Each number is 500 + 25 x the weight over its row's rms, rounded and kept within 0 to 999. Layers, rows and columns count from 0. Numbers have three digits each. The size before them is the row's rms in percent of the matrix's.

# k: layer 6 attention key, 128x128, rms 0.219, rows 125-127, columns 64-127
# q: layer 6 attention query, 128x128, rms 0.23, rows 126-127, columns 64-127
# v: layer 6 attention value, 128x128, rms 0.228, rows 96-127, columns 64-127
# o: layer 6 attention output (transposed), 128x128, rms 0.195, rows 96-127, columns 64-127
# up: layer 6 MLP up, 512x128, rms 0.342, rows 0-65, columns 64-127
# down: layer 6 MLP down (transposed), 512x128, rms 0.129, rows 0-64, columns 64-127
k125 114:475534509525463500498450458510518527502528515512530519482524506542465461545515479503490508489485509496497475533483475535511516510501486512502511486476500506505534515502530535513483557512494513
q126 114:503488495500466505483552523478477550532501495448518474496551474490522526501459513502487513441464493518483485473487489463501477513506568497475496482504474494523497517524442519526543525486514503
k126 100:502472455547480520541484502481482487511509496491455471491503494562518545480538525493491495511527474512466479498466491461505535556512489535510500528492487472545464517471494515522456525496502472
q127 102:493496518506507499530482479517512566521506467531487502511458524501499505517488458468482515468485469555491465480476512511460509494495482483498521531479560521526547496500514498526491533559504507
k127 096:487547571520525462526522502498479475492475506500500502468483487486509518464541524533482513483561465517517459467510497463474504520490491483528467523469504501513476497502500495444542497522460490
v96 106:487504463544470541531547477525469492512486508531502462540511503476501460507467524500482505450485529526496468499501513500498513470491496469482502454513495483490499527513473512473508498469531519
o96 107:504457542489521518500509473491485533478498533487456465487513486498508527500515502511471496530497462503499498512498448545502481530479500503524479516465526474526491492511530506500485491502501491
v97 101:501498498527476534508501505532488422491536519527520571478492494511502548517504518482513494503511477502491526483482481527513499442522512472492469479484457501473533486527472489487465529455528524
o97 103:500491526507478510455515462494510507520496450488525482510501523529467495472473472552511490466460458502543446495507473524480504465494497565458531482476501464525477506484471488496480468530484498
v98 094:491528460536471511479504509469497521505468507496491518495505511455498498471476518476505474531461516466432455545501501498459503493520448510485475488503464515467469515504525510520489522509463487
o98 104:474491497443506480510430493507487493527511512472498526490474518494463448510533513507470476469473509548491522501484466521490475519455535472480497500513506492539547523482485486516533500516488477
v99 096:469461510480514495493481518548527521471513497533499475521508493505509495493508431517511505525467530452503489498460538506488493518466511504543543530520478503502515474471485499509526508515483526
o99 099:518526485470497524552522483467478547520479546495501537449520527495530496485474580492459500495462495528461490523515522472517514537486502474484475463523486528500486533537517489494465476436484517
v100 089:503519500554514489481519520487546477510459516434507462495501515481469488515451505476506492531507495457542502514540547476474487546477487464493479476503478504471518465532467521469517479495499483
o100 099:513463453457503494529503456528484510511495503513499487556482474474522472490562519468522524472512500495497493511525474519522505475511532497497529500519476509525482533497554471509501485508482457
v101 096:510507497486466485481547491502514537464494525429496486477548450507478497432513486495479499509524460506492491497501500538439512496489497506522485475503496510520511493516505524470500523480446505
o101 105:549478514468542490501523470479474490491452499515498485512456514497502499523501563514482502507523534514522492528495496463543506478461507502521515528524498530469495538471475469490472457484528491
v102 096:488502494523486477521496440493518464472537516492562493529539532521483510469495491524525476505495532449517497500515511524519519492494510496498492526514493506487449559494520476510484544483529480
o102 101:469492526482519506491512514518480567532482471507501491502493493512530506477489527506464508501487494530419526522493509491457519509505521499488458510476510504506497488531442494521443492506490547
v103 095:435477478583524522539532490533520525524458475525537506521524518495481525505532502506476507480504488497475495483501528479496474475449470481477546554490552468462480507533505514469485467534476472
o103 101:495510549478527478491464532519464484498539529471467491481534500478507489515517487465532507506529519509485502583503456490501527484544482503475486460509504482524481465506489504511495479491469509
v104 100:461459470512537516485450524464488498477526488494507513538481525497486509530497475516495478495487462505462497537541521480495504467512530491498455494479503485513504521439493486525531507480464518
o104 108:556509530492479461511525475539514462514516473496481467507499483531504478473445487480478494501504513492476507487528488506498527538497503558534507529530474523501533498544507496463449492526496528
v105 100:540495510531509523474520522477484490509494453538553501532484497516464528472520503530495509487559531490507540500440516482549493496514530495486479501527517534500477513552511504495507508501554531
o105 105:520486477512512479481456503532506503508482531453533519470522476512564519472470486525542487489471489523517503470539485510508484518498535526541473496522444489502552474473511491483499491507513493
v106 108:544524468491502500557499505497503508466501514448509471474502520479536538522519528543453469466450483563488482500507443496496489493490440446517489512507500500497474506510457514464482481506477477
o106 110:480527523484526508512500501495507490476501501483522505531489477538459472488473516513508522517516527467487467527480580477541494490525494522472523508463518452510500477492518510491504502489521518
v107 095:513503550565496484509505487528507527489473507507467542492512525495499496488454515496493445490472547482514510534481459468464520472490506502489464510485416516530490486522496513511497483512512475
o107 098:496483505438507544442497500513476486513530503464532484507486475492479480470498505500480518474443491501469493518488509500511475535448478500490493473475542520484534520486530460504513496522469468
v108 104:525511521468528499469515506526488530453466492509473539459461516506515552475455486530497456508472489510511531502486516512507529527490486459538474500537505524469484492499486496499467503507515511
o108 110:469500520434487492517529471419521502535474495499483479483527488498533478485525498521468534479548482528513489527519469486498492472509492519473506518493498518516492494482564478511504513498468530
v109 089:481450529516504493519539484446483495515532474473537492495478509507496490500456545510480450493488427474522472486473491511480512488510496492485506481514544499517496537526519479513490501482543502
o109 098:513510507477506508447514487528547498503509512515452539535470484465482496492490494504458497509519466543467500503514527489546496504470489515470503501514455502490484452497453487503483507540524496
v110 098:525500510479498487500482489537528557449507490516492527485497496503488458565473545536488508530485510504494447509448492511513457510488518492480457493535522516482513464506476504502481506506535515
o110 108:538552494533514503457517520501499521476491494491481486469496491490512479447503480475471510510420522518533497507487528485494468513512456532507556516538497472522439526479505498484520483487496511
v111 089:508529499509518483520481500546500481495511530496502489517494482554537492454440464502508527545558465503530490495532450520497466448523492474518458489508495491492494546514511531502469516488530524
o111 096:512490519536481512461543492480481484517495507537503517508498527484527531499494484494524469451505451504545505481500542521496473498499477473488567492521528525484495516441486488510520530496501524
v112 096:492490523504476482497512484530496514498502477497517454476514504547527447505502447483506467515549479494498547517509520524522548484510497490461507447494515553558510489514503466443492484513492524
o112 099:508508532529532505520511477480506476497487474480516548531471508468479554499507522479502510553491563498537504480559507461461478470501518487533455532500483429469508509463512501529469508486485512
v113 101:498506529467483521531494479488480488482529477511490518522495487449439510512511496472503504470500469492462494491516523485510497473521522529497517507507486507507547509483495476462477484469511483
o113 102:507531507572489527498498512509522451550533479526527466514511517518498498482483473530514497523461519520538502463512484510496534471471472474519464524475538512493487539534502525524505525477456501
v114 098:508495499470482524510488482520500559524505550500472463529505515466481492513457489522435495516510503516510523487477487527562495528474483502469441485501517509512523521519509492437453535503496508
o114 102:466515486537503467473526545476495535493472486530506529492546494505527481480498520470472507501485500480496510505513474462472479467488515488501500500507528500527471496496489534535558519519516486
v115 092:525484472485508503494510525514488527524465509527523481520497485526458469472460501477467464501503488496502495516494516515507496507486484465567506488516518542526497513475543491450479488541476507
o115 094:484480510514513484491496461533514536484512520488449477505516556458506452492532529522513509500516503506440488505540462498511508504536501510477494483516471485466488455499503496527516483502503468
v116 096:496507480495498515524471546478475496537527476496498513454497461511504458504541532501500499456518559480515474506517532474466537557528515473506507441537536499508524472460474542520481481476503469
o116 093:499509521509492527471499469538525527488463502544534502522519472494445499510487486491501514508457490481451487522507476496518475497498543512516456532504475529498533550532535501462539470470534546
v117 094:537450542450504509464493471521483515490528482523509562499494502493524529509493485472512499550508451485523525475532510493510481531453515511516497497525539478522468490591523491510495480501491510
o117 110:513516494528504527515504491471499454486482528503537490490472532485501487514493491535516539448485513545512528534465507491506543498550451522507482524488535494500509515446509523509455510535494483
v118 100:524527444473470514509530501496502466515487487486481468504519534474508545539481475531507471482472581493490478520511463518484464491499498477487477473486526501515527517479486452495527488494518481
o118 105:497525524502528510527534490501512503512530551472480512481497421517506482463515508472476533525491482506494521498494542507508493483463485529487534498529472462486484540498520541526495534504487468
v119 089:492467533473491498512484525472462549446465476482477494491529492465539512514525510507494496473464454523505509516517518551555472499490492479505505458514499465501497551476489514419488510525476520
o119 096:507523501496494514509532564467543507499512512448518491548498510489496491501522493532517471503530547550500485502465485472504508511511498531499483514481494483478519501464509505501519483457530478
v120 094:483516477485466473524498483485504553516526505514504445486456508495485495491491488518541505492488515467528497585501497507505539485500537524541492481495523495545492480539527512491474497504528496
o120 096:531548497540524509507514524473506523486510508464487509523471460489501480468502499579467475468485515515474460492537474476480525491506462462461511489523524512495451511518512471482513506504499527
v121 098:474453497533527448484506521554553475513481483504488529486512487485504532480575565473527483483480481479507515525467502489511468509501515520479489509489492490517469542471534493502515530487461543
o121 098:508516473474490551437483482500502449523503507498534481481505530545546499445485476494513556489538487519521530473483509487501530526508557507493496522490478483485496515553466494472503456516536447
v122 100:489484464515551508501493502516523545523512508489445493553504527528496485503474470521485506485505510501521468534470503526462515544515506499503496516509537504497481441486469537501498463532509509
o122 102:532508505528463495480507537525490503483469544494547485497462537500458502502514500456499514463515463514511471502516465481513483488543492545531488492510500481553515502583504486505503504521517490
v123 093:477477485502491490471547487471499526468512529509471528542532503478504514491533541521518477511545518456490509459525494486470501509475537478540512476531486490514463517489500487468487526488466485
o123 093:472519457469538510466493488521501494530487436460535491493507512514533470535479497473513560487519456554521516539481513485557514532508482488511528573485492512490519476487507521526488531490511521
v124 106:436504510540495517530530498510503539485515474536511534482460516517482481517505497498477505472519483491465496503505535495497502501501475492489503492482467506542515463469450504466495543486544493
o124 110:544499506518521487511464474536481476486508506478490463506516515482496525469499508495499494504463482496525513504509472527484510482532498526479510505530485502473486520516496509495503480542492510
v125 103:508528480476507440462512516520488524523511507523473544564471523517480497494496457497496510481520501464496459504494498499510495515533498528508502496502515503465488472496494495511503510519479508
o125 105:536538501522476529510449482509481526520462482491489490475500504452492472506527503507519459540539502527563511459510501522494460471467515496514534495467494510507492500520522477512477494476526517
v126 095:488480524502541494483487531495488487489541487523500495514534505490481512521541498487478563507494551522516549500442510514541515508473491477476453481495465506532501454509476523473480526510470505
o126 103:496488518476512520482560471481529484502466489485509461481522506538522515485477477467529492504525487508483483484462482479414498496492516531484510498539498526497532501525555514552495535483493494
v127 092:492496474499511459484501502517460460486525538523506498519526482498485470478507530548498508540497477531487520503494531479503518518478474553539481520495498505523519452463499487499511534535484491
o127 093:529523495447521506515503548474538519464481502491498519445498518524480518517487475477499480475523533455501478508478448505504465523520495494487505482542463528513534522486490491521504501522464545
up0 094:478514538523523511512524537512503478549501458498541548474497493501522524476491482531534489521484475496467546513494521472463478474521457506472480516544493447482534477488505516493492546478548515
down0 099:482482506515509475529509509481473539499517490522487511470470490497530468542539506496499498519490496445502492527476525508524469516505481528504522518452537484523452531509510499484497467502505492
up1 099:510509488523526446472495455549482542464555500507504507483522465499491436515493532501439489531497477481488512485523457520472515477468508530525498504469543516533488471556523530481496510487490476
down1 095:496563523458497540521546515461537474526512484486470523519504468467546539489519502474509514470525506515494478539469452493475482524490505511460477544515472528477516515480495470465502499474461512
up2 101:488436495461459479479492475528513525507511461492401523507483496504504486470508510512502529452514432475512512521522515506529486506462504480485493509528524495524515535491526467513484513488536529
down2 098:493534520468543483569458496486498510533529476515460526523479489470505505485537445477512536448534560507552532471523504537539509500492480514491499473513482539494529514479487504495505504473492495
up3 101:476478487509526473522472484497471506464510498516482500494493459491511468531503501494495500464493505477526453478496449513440532516515551480474521500456471499517502535508490491509510463513503509
down3 103:470498499522523536472530474513524534494501426497521500489491506488471456506498499549500503483540487481482482475464501491510502503510473501512523512475545484476484513481506485523488455541492467
up4 089:513521480519497484499544497525538497487475484479503469573498533491463514500491472517486494558498574521461501500519547496500497524432440528472551499523523487483467520474512508503489514478533535
down4 087:514451522498464500517484421510506465532487539540497513502514488480493516518506511445481493465468476492505513502517526506492501515527532496516481494486524506500509511528521509472498530501481525
up5 089:491506510490479523541546492527510510484506467508533501553440513494504520497479511491492528523500554506497503479518494459498496538512487486515507510495470522483540472486513503490449508547481472
down5 095:494474477536501520477500520509479461547507517514508459466480530484513548493522510533507505486478492512509515476482480534459494530483478535503518575488491479491517504480484534529488517506518479
up6 103:480543478467476493502534525510503490479532482515482511479504496506502502526486509501507522528470489480514448459497486539508551490472466522488431527491505539477472519478480526489506500496491497
down6 100:524504506517521547498541480517530459471496549516474532470530481529512477511493500474509478491506555475468492524521524460504442478475498492515501514502505496499502479516487513496511525509537461
up7 113:476491525429468483483510492531488495506530497487511488486507521468591476516513524482481487504490509482513510537512493490544501454541493439513508504507472479478511508499475512586456529512447502
down7 111:502447499494509512524492507486520504481501473474530487488459490516520499488488544508531513471554513513502463484517482483463523492543508486510481533529500516469466585465484475489486490487507508
up8 093:481547540517501483460537493498524502520491532489499520453537503513446454484523481518495520495498501456476505533514490487516500472522492500454499498509497466447499478491499538494534541456464457
down8 091:540447492523509523516472511506465535482503547512485485461494503489477509511561450508516500485488487497526532496486458492501483513539477512483483506465492494510499466542471471504488528542494462
up9 090:513514499491510517495429499460485523522531468494539501514514469511485490497531518476482523473434470458476514487543506473525507462542488517495559509502495506488500441492466487534515505477518505
down9 096:452510447540464497523496499475501517503485473483495498476500470523506498498518520482447538529523487554509501451504529501538506543517491525544507514541522535493504485505502463511482492494484519
up10 096:468459569490517453510513574489507520478523491451493552516513519500515518509518467483496497506483478494524501463497532482527519529528540501490504529464484533469489471457450502486517453518511509
down10 102:518490522498515470511482519514495483465504542511524550481489483501480475464552479518520527448491487507484476497488550501488488502461525521529467514431521492449493499505542527489472462488494475
up11 104:531507462518512528515515518543478510474517497488481536455509515470481476475472517527525509523475466519497440468477556517498496489500506510520476519505517524464497539493511492486506512509545502
down11 107:528487506481495516490425544515512535482479464537503469565495479513522489467478488500480507463523477501515494506499496493475519474481532480534490512482489482525483502476443509528537557488421501
up12 096:536498510508526482542503481496525494448520446519550531494465513505516494455485450493494505462487517517477491533522529523489507495473520477497512523534459509494469535464483525504508458490486485
down12 093:490496441487448519504504487519470522546558516491534477482476555545532493497466510505525483546478489511470478558529510524485498501483494500522502500503505504512502477513531478458492494461492526
up13 090:511530489510507498491475464513503501541525520518514499500539529553501470490518452496541515517470486526493526497480514466501527479483439473529474488446486483492508497527537493502528516546451511
down13 082:463494525495478472489529514471475495500532487478488540515531461518520534488514509508502498462542457540497488501498486491487506485513495507498485520514514521508478522474462454510517505526558487
up14 095:519524465495524491535477500502519492524476504482487489461502487505449499489506505516533509548476529500491463502506450494519511503505527474507505518490513508483518489508496492515474491504519529
down14 103:515514515501524487469513482513507510467509480525524467484482448496514500477479535505505491514529494473510493494531524499477454479538497535534516450540452538486497596466477508496487529522496486
up15 099:485494547496535511519475506474533492450482508510487479518494499479511453523485519502528488455511531473458471521443476504491506501527534482456501462448471507478545483492529535483500512513528540
down15 099:507546511533513537537515473475521486497504504478470504519456478524492455481536492419515520493481503512532478455507470531522468473503521520514537579486482514535503480511513523549502536532514501
up16 094:487517499532491496521461524518440496537515480500521491465494470502527468533453468512521509547486484558488426491523507534493525515504484503508480506495529535510489489474520476508469509459492510
down16 090:508485488520485490501483483459501515474485591481489541531501485512464494462459471498507551506507477512504515492541491502491451463518511497466552474523511525490491528488479486441499459456534446
up17 098:534521536503500458512511481501510487510489474506533442465502500514506505489488532484505459507529477508461486514490464532448553481470498452520546494532507513485521523545474495471537505507506467
down17 108:502516481476500515509490493510527501508457535482483530489520505527488496465531502539521524486526512470445508488501528479526512487489555463528475513513518499526498521552457509479494508480476466
up18 098:489521510523516479496498535539481459506513495529533517478529504501530513502475512506504504481494495465497506498496511509471527546457525458483476516501506511471485475519488502479491506518489478
down18 103:523526481508467534461474491501474463450527531489502505504548507520441470469527548530471473510509506552536493472492502536470475513452499502487532476456490456507515546518506495499528474508486499
up19 102:549516539529514489501534501530475521512487471529502470522451524517490523501521464502488449555506490445544503485546545519497479509489481518533496523511493478505466545445483452505476527447486531
down19 113:530531471525514532498510489470497508485544509469517458469498456476485524513499461491479486480518511504480466519486493483524483471539487526521523501523554461536489516478536511469477507515560518
up20 101:521528482476458524483520485474503479489471524528506494495477535487495503469522514498524471488515485477470512477503464472525506528529543518504546503505495489529454500486522523511494494462486465
down20 107:503462516486559490475528482470488506488489482496517495448485523572478480538504564486507541484483508496516521504539513459450519516456478513512501497539525526524518524465482458494494519499516494
up21 097:480483528502534498491463514486504499487550484488514528496510463473545515503560527547490485487474495496448490458462544503466502489481494470461498521475524483478503517501500509476485510516507531
down21 096:538510486512496520499521508476488499490558533500461485464538503505495469475522548482488531498469504502493492520500530495460490512498476515511496483511531466547495555475489467529529538521526483
up22 097:489526471479534461494457504519433466515523495487493470504487467467460526515488496483492507488546505456468484521532514520556495488484519523509493521469488511492508522513468519511475504548488510
down22 086:470483538490506490501533497502496551489521456520479496533475506498516449507560487502496520565470482475500512490564541510472524488500494482514493495510498510496507523519507544493515496456475510
up23 107:490533504457513447515482494495503505524526468489486482492486531490448494489481464536508442569497505497506495519508468547524495496523486490507488523492479509524508491525487477466510523499476556
down23 111:495495488536487461430522497501493521471498514506503489530482504509528552479512517498508455549467493479516523484518516488480519511486527492519496477563493501527521530488510500522492517446491463
up24 106:463464538484554433540472498531522470484500533481505508497506528473517495501503457513496543476491475506511505490498507538465515503497518525524528484506508538493501512473487460502436528480460483
down24 101:481475517488496466507500510514551521504507529455480504514480547514495491463499487510454518513479495515511493513540494514537492522510501488529492474521511521475521529462516483476487507495493468
up25 095:470511516495508505545472499511489517513525513502488511489435533497515543491501522494510474521549498509515482506512507502516475484450517529475511478495519468493531505468527495522491489496503470
down25 084:536490521533541491492493505517518506517502523500515493471501477504531503543518459493474469490492497530483499531469540502500502503477502494544477476512452503505438526538463458502527546503486495
up26 098:517533490526516522478515453547513527503507485506470474495496483482488467485478536487500549482469485471515504490513491493534498495534510566512477501479492449562488518515548522485505533511529495
down26 100:545459470482501506472459538474529552517512486516485536466513521475553482528487495440482488505508476526511473498484499508488501548495467479504518470500510514499529509523475505469523467533503470
up27 100:494520482483500547528490499532479538550536496486480504477515526481519487476512548487566511521486513485520455504527458551486475460521483492458500513518468552433495504452481494514483491510471502
down27 101:506484487470514488481476483480541501508480492461469514538489532499449482504476453509500476512506546484539505484533512487479527496547517468471513513524515517514531542496528547528522509529520497
up28 105:549534467471492472522523480512510528504474516491463509513505504522538501453498504520525505508519504465517485489473466461545503515493479488535471528484478486495496502509475498456509529526538450
down28 118:482516512526502506480517424443493506477505511488497523495517540506458493528484504487446525434488531522498552477522506471508523515489504460485503456546492495488500500502516488501517527516511479
up29 099:459512515492501461534500462469469507514489491515518517466495504488482540523495499467505545510500550493493467448503524504416484507465525474496503528496480496504492513505490490549497500465518508
down29 101:484506483508506478517478470484524428521497505491539503476517471515465472523471465498489512550472482545472505522514509511554499511480514482550518490514515483532454458499494471517487496510483473
up30 101:545508469510493451434496545548488479473519445502468535480545507517457484536516524499471539547503479516498468505477540488462526502515496481540468490473518520455515497473523494510500470495496506
down30 095:461523513516487507479482472552486511515492496462497528525473500470505497460482528515513499516515503471520553520506505501434490449459502496523490550523511472520474494487470508515503525493468501
up31 094:519544483507512473475494493466473537508491483530471487463498510495511469519519468513521557557504501505487525477505485455523528528493467460522492530490517526467484429458554542493463495511497512
down31 090:477513496520524508478504525517470524481478494468491512501507456500500546504489501533542459496541453516462502488511497487487476497519497480486524506468491507472547497515475495498510485502491507
up32 102:501511504496487505471504491525491526475495469452474493522540536493543529484492442496462491522488546491510521479515498507522498495500483519514512487472534553476489451525477471504504485522505552
down32 105:519515502495480499519504518509467454461494476516521557493436476496511501529509484499490466513470460484513514520502505524504506488519514554456503520440531519483481529505456480520443512532470519
up33 103:509502512513501463457491455483501479491526485493499462476499496524529530504530478494498468512471544468526484532511538468515513522503454520494519539517496460468547492482505506517512477495492518
down33 100:507489517524493495528478531496522485506515515516520491524499488499481480507533488518529476499539544483491539502487500485490526478476526470455491453477475509505464532480511481511511501495523484
up34 098:500533497501521508537528463514485500521518499524506494462494496502512535518473497480506496512480525484485495506552481505507546515505498476491466553510489506511503483516481529523518539521471495
down34 100:495528452481509481489491523489448508532477562487509493482503470515518535460477535506491510476515488505452499480538537549491492484481472474473506464478453564509499516551489499501476516505505493
up35 096:494513515490536517472518547473530548490489520541518490469505506489472512512500544503526499491468492471496479520474500505484538528484481534508503532496500451507475453486477535500502477485486537
down35 098:498526467499530523484553508482503511499502498514518490509502502509512502531554506487509508484538509494523527481471521519518451484494488506535487553489479502497491524538489483522474517507516456
up36 095:467477509494521484514496482514535434492485495522488465496520498473500506532475540514519487525510476498533480507509477506480478479479481507498481468507492488517479484506549470493483518464552481
down36 098:511451479491490489506522520515480493505481497477492494508492474536531519469544494491493443483556519484522524540496481472512524524472483489466492472525466480486486522483483457465499511495457500
up37 103:471488497466508496506515481518462511588501504487502547480574541473536503520516509489516541517497541532518530509516530518487494487481486498480488519503506486517515472430499481496521513499487520
down37 106:498539535491533537478521482494525477480515524478528480469481544545530530534533504493476541481489511507483476516487478495463525519497508513450473523526522514460504489509490508473486492502597532
up38 094:560516485477502447500522508541525475502434475496499516512516490465483550512523514522522505498528499469482474489505520494503532463513513459519486488521484508507488501494500498544475520530507526
down38 090:462463535503487511472471539471518519491512518536518484493484479476465501473502545488520506506450481517502431510501520474477540478499489517490529505496446535527502546473513519505520524467502466
up39 101:485475466497525526453475516511496537490512518521549502509482497512533474492479481491508438522469503478479480455518529501447456492483514470483516476493476473489516515533567487518503513504525503
down39 093:530536478503517526509499510499464510479478556495543504482502472461490527526492475510476502500506492489492482511496514518544487468434544504476469462516462491547522498465533500480502532541493459
up40 102:522506483493497489453531529482505513500466460477502525509468485507506530495500469493497509495457503483504485487552479516488551510444497494496537546486503523526501462492507524450521536562502524
down40 103:557532509493466552482516520527478535520520493504536490466562510521527504495453541505495491494497475484481521497512514505529457493480496554488476522487513530497454463505490486464482465507523518
up41 105:529495491497516451507520487530495495532498524531463469520504512499512486465536510515489493505505481538462504492443482444456527526505523542503496470506509471464489508516458500487495503521500532
down41 100:543535493478498563535486526467488494462523519496478476479512526500519497528526499466485424481490490501524498458489464518499447523483491483507506496487540491495495484516520461538467504470537507
up42 115:472511458469495507513528475512499489537489473490447514505445469520507471471507473487480484488485526485539508499489494540514502466522543489480509524442506454510543459470510504498505505493538507
down42 115:481498518496514466500505536482502480536482506484561480490521519494455534487486537518518468512510512504457534509482475500511483535516503521531510510499484514499529460493531479461481488488477481
up43 105:493492511529508483501524496508477496461504496527517480497477519502488492489551462483491564514532478513586479485463496553469478519512463507523476507509494499523482460475493454499508523441483495
down43 107:546504530489532507485550527504512494509539504473500550511487473541499503495524469515545477482466519495462502520500514503511465485513521536521482497511529458483496519496469443518495487518496503
up44 097:501525522460487455508492517482502498495520503436493459450478453478492464450491462466491535478468507523456513521500463521504514500542470530496522528477511515473506522461519515485465552534522521
down44 086:490514487478500527477463516496527531464478525522488471471540486522532497499499515481552505485520467503493483528463466518493452494544489503495468507506494544554526481497498483542486498493500506
up45 103:511530509448538498495474531501513476523559463559533477531542447498473520510520522517483515464524509475509488528470521460474515495500478521495495502532492495493530483469476485492460462495547483
down45 100:484510497481525493476495512514546467499519530578475507487524484461510475485509515482479515501518508505482496474524528486527508458559480492471494501515495516515513481479475497498550472504455480
up46 112:488487499495489512489445535482526497496523522507496534504424513463474481493528526507477492489486524512545492509466507503498545541458514488447463534494483513538502493495503494476519524534485468
down46 111:495495510517495460507530549525481512522497516495544494473495502491522512478486498502514522487491506504493459488455491518476480479485465480557495506517486507490496566541511517524505511495491477
up47 103:491545489531484533514488487514474471508464484478569482538477524489476506487489478530506497508511510439502531486519511507488526491491507471462544498463491475533518444521501515459479452509497489
down47 095:488461509488490468542466522489467485499471492535499476502502512527493533499508527502492492468502548514462480481483511498484516497517496481521484498504550524514528511558535479550539515437517514
up48 106:493521504542530443456480517498541489512536467517453476467476503508492510539484472527480505500519509455514465474521442508541494515508465502576480547500494472492505496530507490470493443472539486
down48 109:472499507541472456516554508479505523480469516549481503490484476516537527522475504455461522494482506523555520489493482461490492471491509512514506486517487462520513510540486514542524487489493540
up49 091:481485502487476479514516511531527493520447537517466549472468466489472539493538497553476525454526520499485502519498481483526495458530495509497496494484528529498438468452485480538474502475496464
down49 091:494478467467504489501555502471507502529556485544505492474517520514498476520446436496508459486518483502517497514466495502515517524507475466511494486520490487529517547535502489460509478478487484
up50 101:486477525487469504501503496498514483524513471538502507516500468474523516479531504486504466462491498508515527495497509518500496488477492518506486504486513522528515497554521474500460463493516521
down50 100:527497517508520522507493454497475468471510490499492477498489502514510513495490515500495539462499495515514522516516488497503468498498496460548430469525492502455470489510468479509527484476600517
up51 092:510495498524446535497460539538487498511467493480471470515483462483524485516485487470468504440455498513536492485524518503466520539456500495500487494505504522520477537525495537470488508537560522
down51 094:480483533469543456504522515506521493486467485521472512518488515535480486549487478482477534495501462481487496583504521498483480454545517521471475531487499494491510448448495473557495516463469519
up52 099:529515496527493472524482518539580498535496504505495455492489486483501499484496441515536480477490475499517495489521492491535499448476532455532460535478510490526477506506499519520512492510532506
down52 092:490514489487468514462533472486468490549495525514511511534515529477487468506521539516494463487481520520498531530506485511476457559480474505490514501506478511483530513523470491463517484494441488
up53 104:492543489554494492506489459477571509464500567508534475472481542442490495503495474515509469499484470474507516504496514492481509518525454519510523501494495472448564472488529540525537513501480512
down53 100:504539507472500495535506510484483507529514536505504501461481500491537515540485470489547519505446525520508484549498478476541502498511504541491461474478457514493466478528462501495523520520510505
up54 091:529494472492547504498524522511512507468462489504548535579527513490467546492471492517498519508456515467540519482491506525554461530482499457498467503485502536458455535488490525472546515483477507
down54 087:485498534487478498477496512518534461460481476509486488457509493501553497479456502526446475500510503518537519510496500528460499527513484468498513480480466494540484533504513516536476464486511489
up55 098:528504485481516478505522446442497476538475534565495497515520524501498477492521498465510535507497490478548519516468550525458536515485516482487497533482475475521534495506476501479508479487503527
down55 093:470464526498530478539497535477509475470501501505519492527527478479478554455503506550472466531529518514514521464491502466464505463520499511496509484504482503460528508478473477482486522499502489
up56 099:518491497503469456515537513519508514511478519462504488491515505503482452537517503483482506480532498487541559524552500543465520477501499510521537525494518500507505460492504508481473504516464500
down56 102:487488524468524547485525532520498483477528504492488525541505514498504526542446499470518505498495541455512447501480512521476518469472473486484461530507496529525522476499479498488518534521507453
up57 094:509493475546528505540514459506487520490490495485507552470481457459546502447504455517529488504517521489506494524477486529516482527546506578495494514528509481494524522492472497487481580519506461
down57 104:523454487521502500491507483521512491546525534531534533503488510496511483462486510497483508534491515484526464476526528493477521502484497526491470500481525497509512494525494538510555489430499501
up58 092:473530529506515521456491464473508511479478508497452499483461498565455520519503500510536507488515511478521504504535488508509532501525483499453544468481488517527509506520479487474507558475512506
down58 105:516510502505514528457527500519525516486480487485479493529535479475459452486537482495503449459492468524492491463441514481490504501515519512533506525508549546484485507492503529490479516554472506
up59 111:514490563518498479461495473515474474524512489481500477478543523499478517538547499565501483452473497458481487496466475526546466466484519530511502530512489467502497546524493465499520466461490541
down59 108:488521520525556478502476529451498554501510525524522491497467500510495530502424508487511521485508472482479497457460470495484524511497481481497551502483449496558492508473488518527493501494511510
up60 106:515480507521497509495500499513504518488476542487506507488490537485476498486531509503493525514512523503513498523534469502537512504468483559509522482452531509448536504484459488496490466499439469
down60 099:457495511472506507515505460444521518500466477501455461534473542509516507489471524482475491531500535475528506486512527468468511517494478480490478477495473528535523516536461523544522523470482480
up61 096:481549518489512492450515524519471505508516442484468432486527494514503491499507499529517505515540492496490507489551504536476488507527475537523492534500497456496511507518496493539494516479492550
down61 096:498486530509509529454461516524501495534471498516500480453499532522472493506492503526526458522471547546474542540478509511550485513500473505515530514498515489488457515505502518499505538510503529
up62 105:465561521500515526456496506474479507487489485478525538507473519493511472508524493508527510489513536471504527460553521499513530516524524502472513520473461537547485490496464509464508495442512531
down62 103:462488470495486449509478485490510494550452484460492472506466526549532504539522488488508545540535479480496501469464501486477548512517517504501507516479508539519487536524539497507518462445498453
up63 098:452510500474468492473520502519518532528534463492502510476515506483512488529528487479550496496455474521465533451512501464489502498527512519484523488497493514484498496526551457475509522514491456
down63 094:499508496437475520490510518491515526497525473498538535485484544523507474501473503482500539499491536532544535525475466517498512484496481530545530498488525494532517548459501487509520481502484465
up64 088:535448449518511516478505512505513487473518466499536479475485489483513462535512487540514532491502485501517510546509505460522466488495477483541465519484436514518507498530499466494493482494529491
down64 080:508493471483542465523530499519501533515481511488496492509517490528488505502488543482505493491492505484486475513522497484469529480506468469485498500471565481499517524541482466539453472492493502
up65 105:516483511528481476487499504456473492476545514468536521515469547508473515445511510491483474469521545471517450460518492514532455510478529468524502499519494503484506517470508471522501524461478489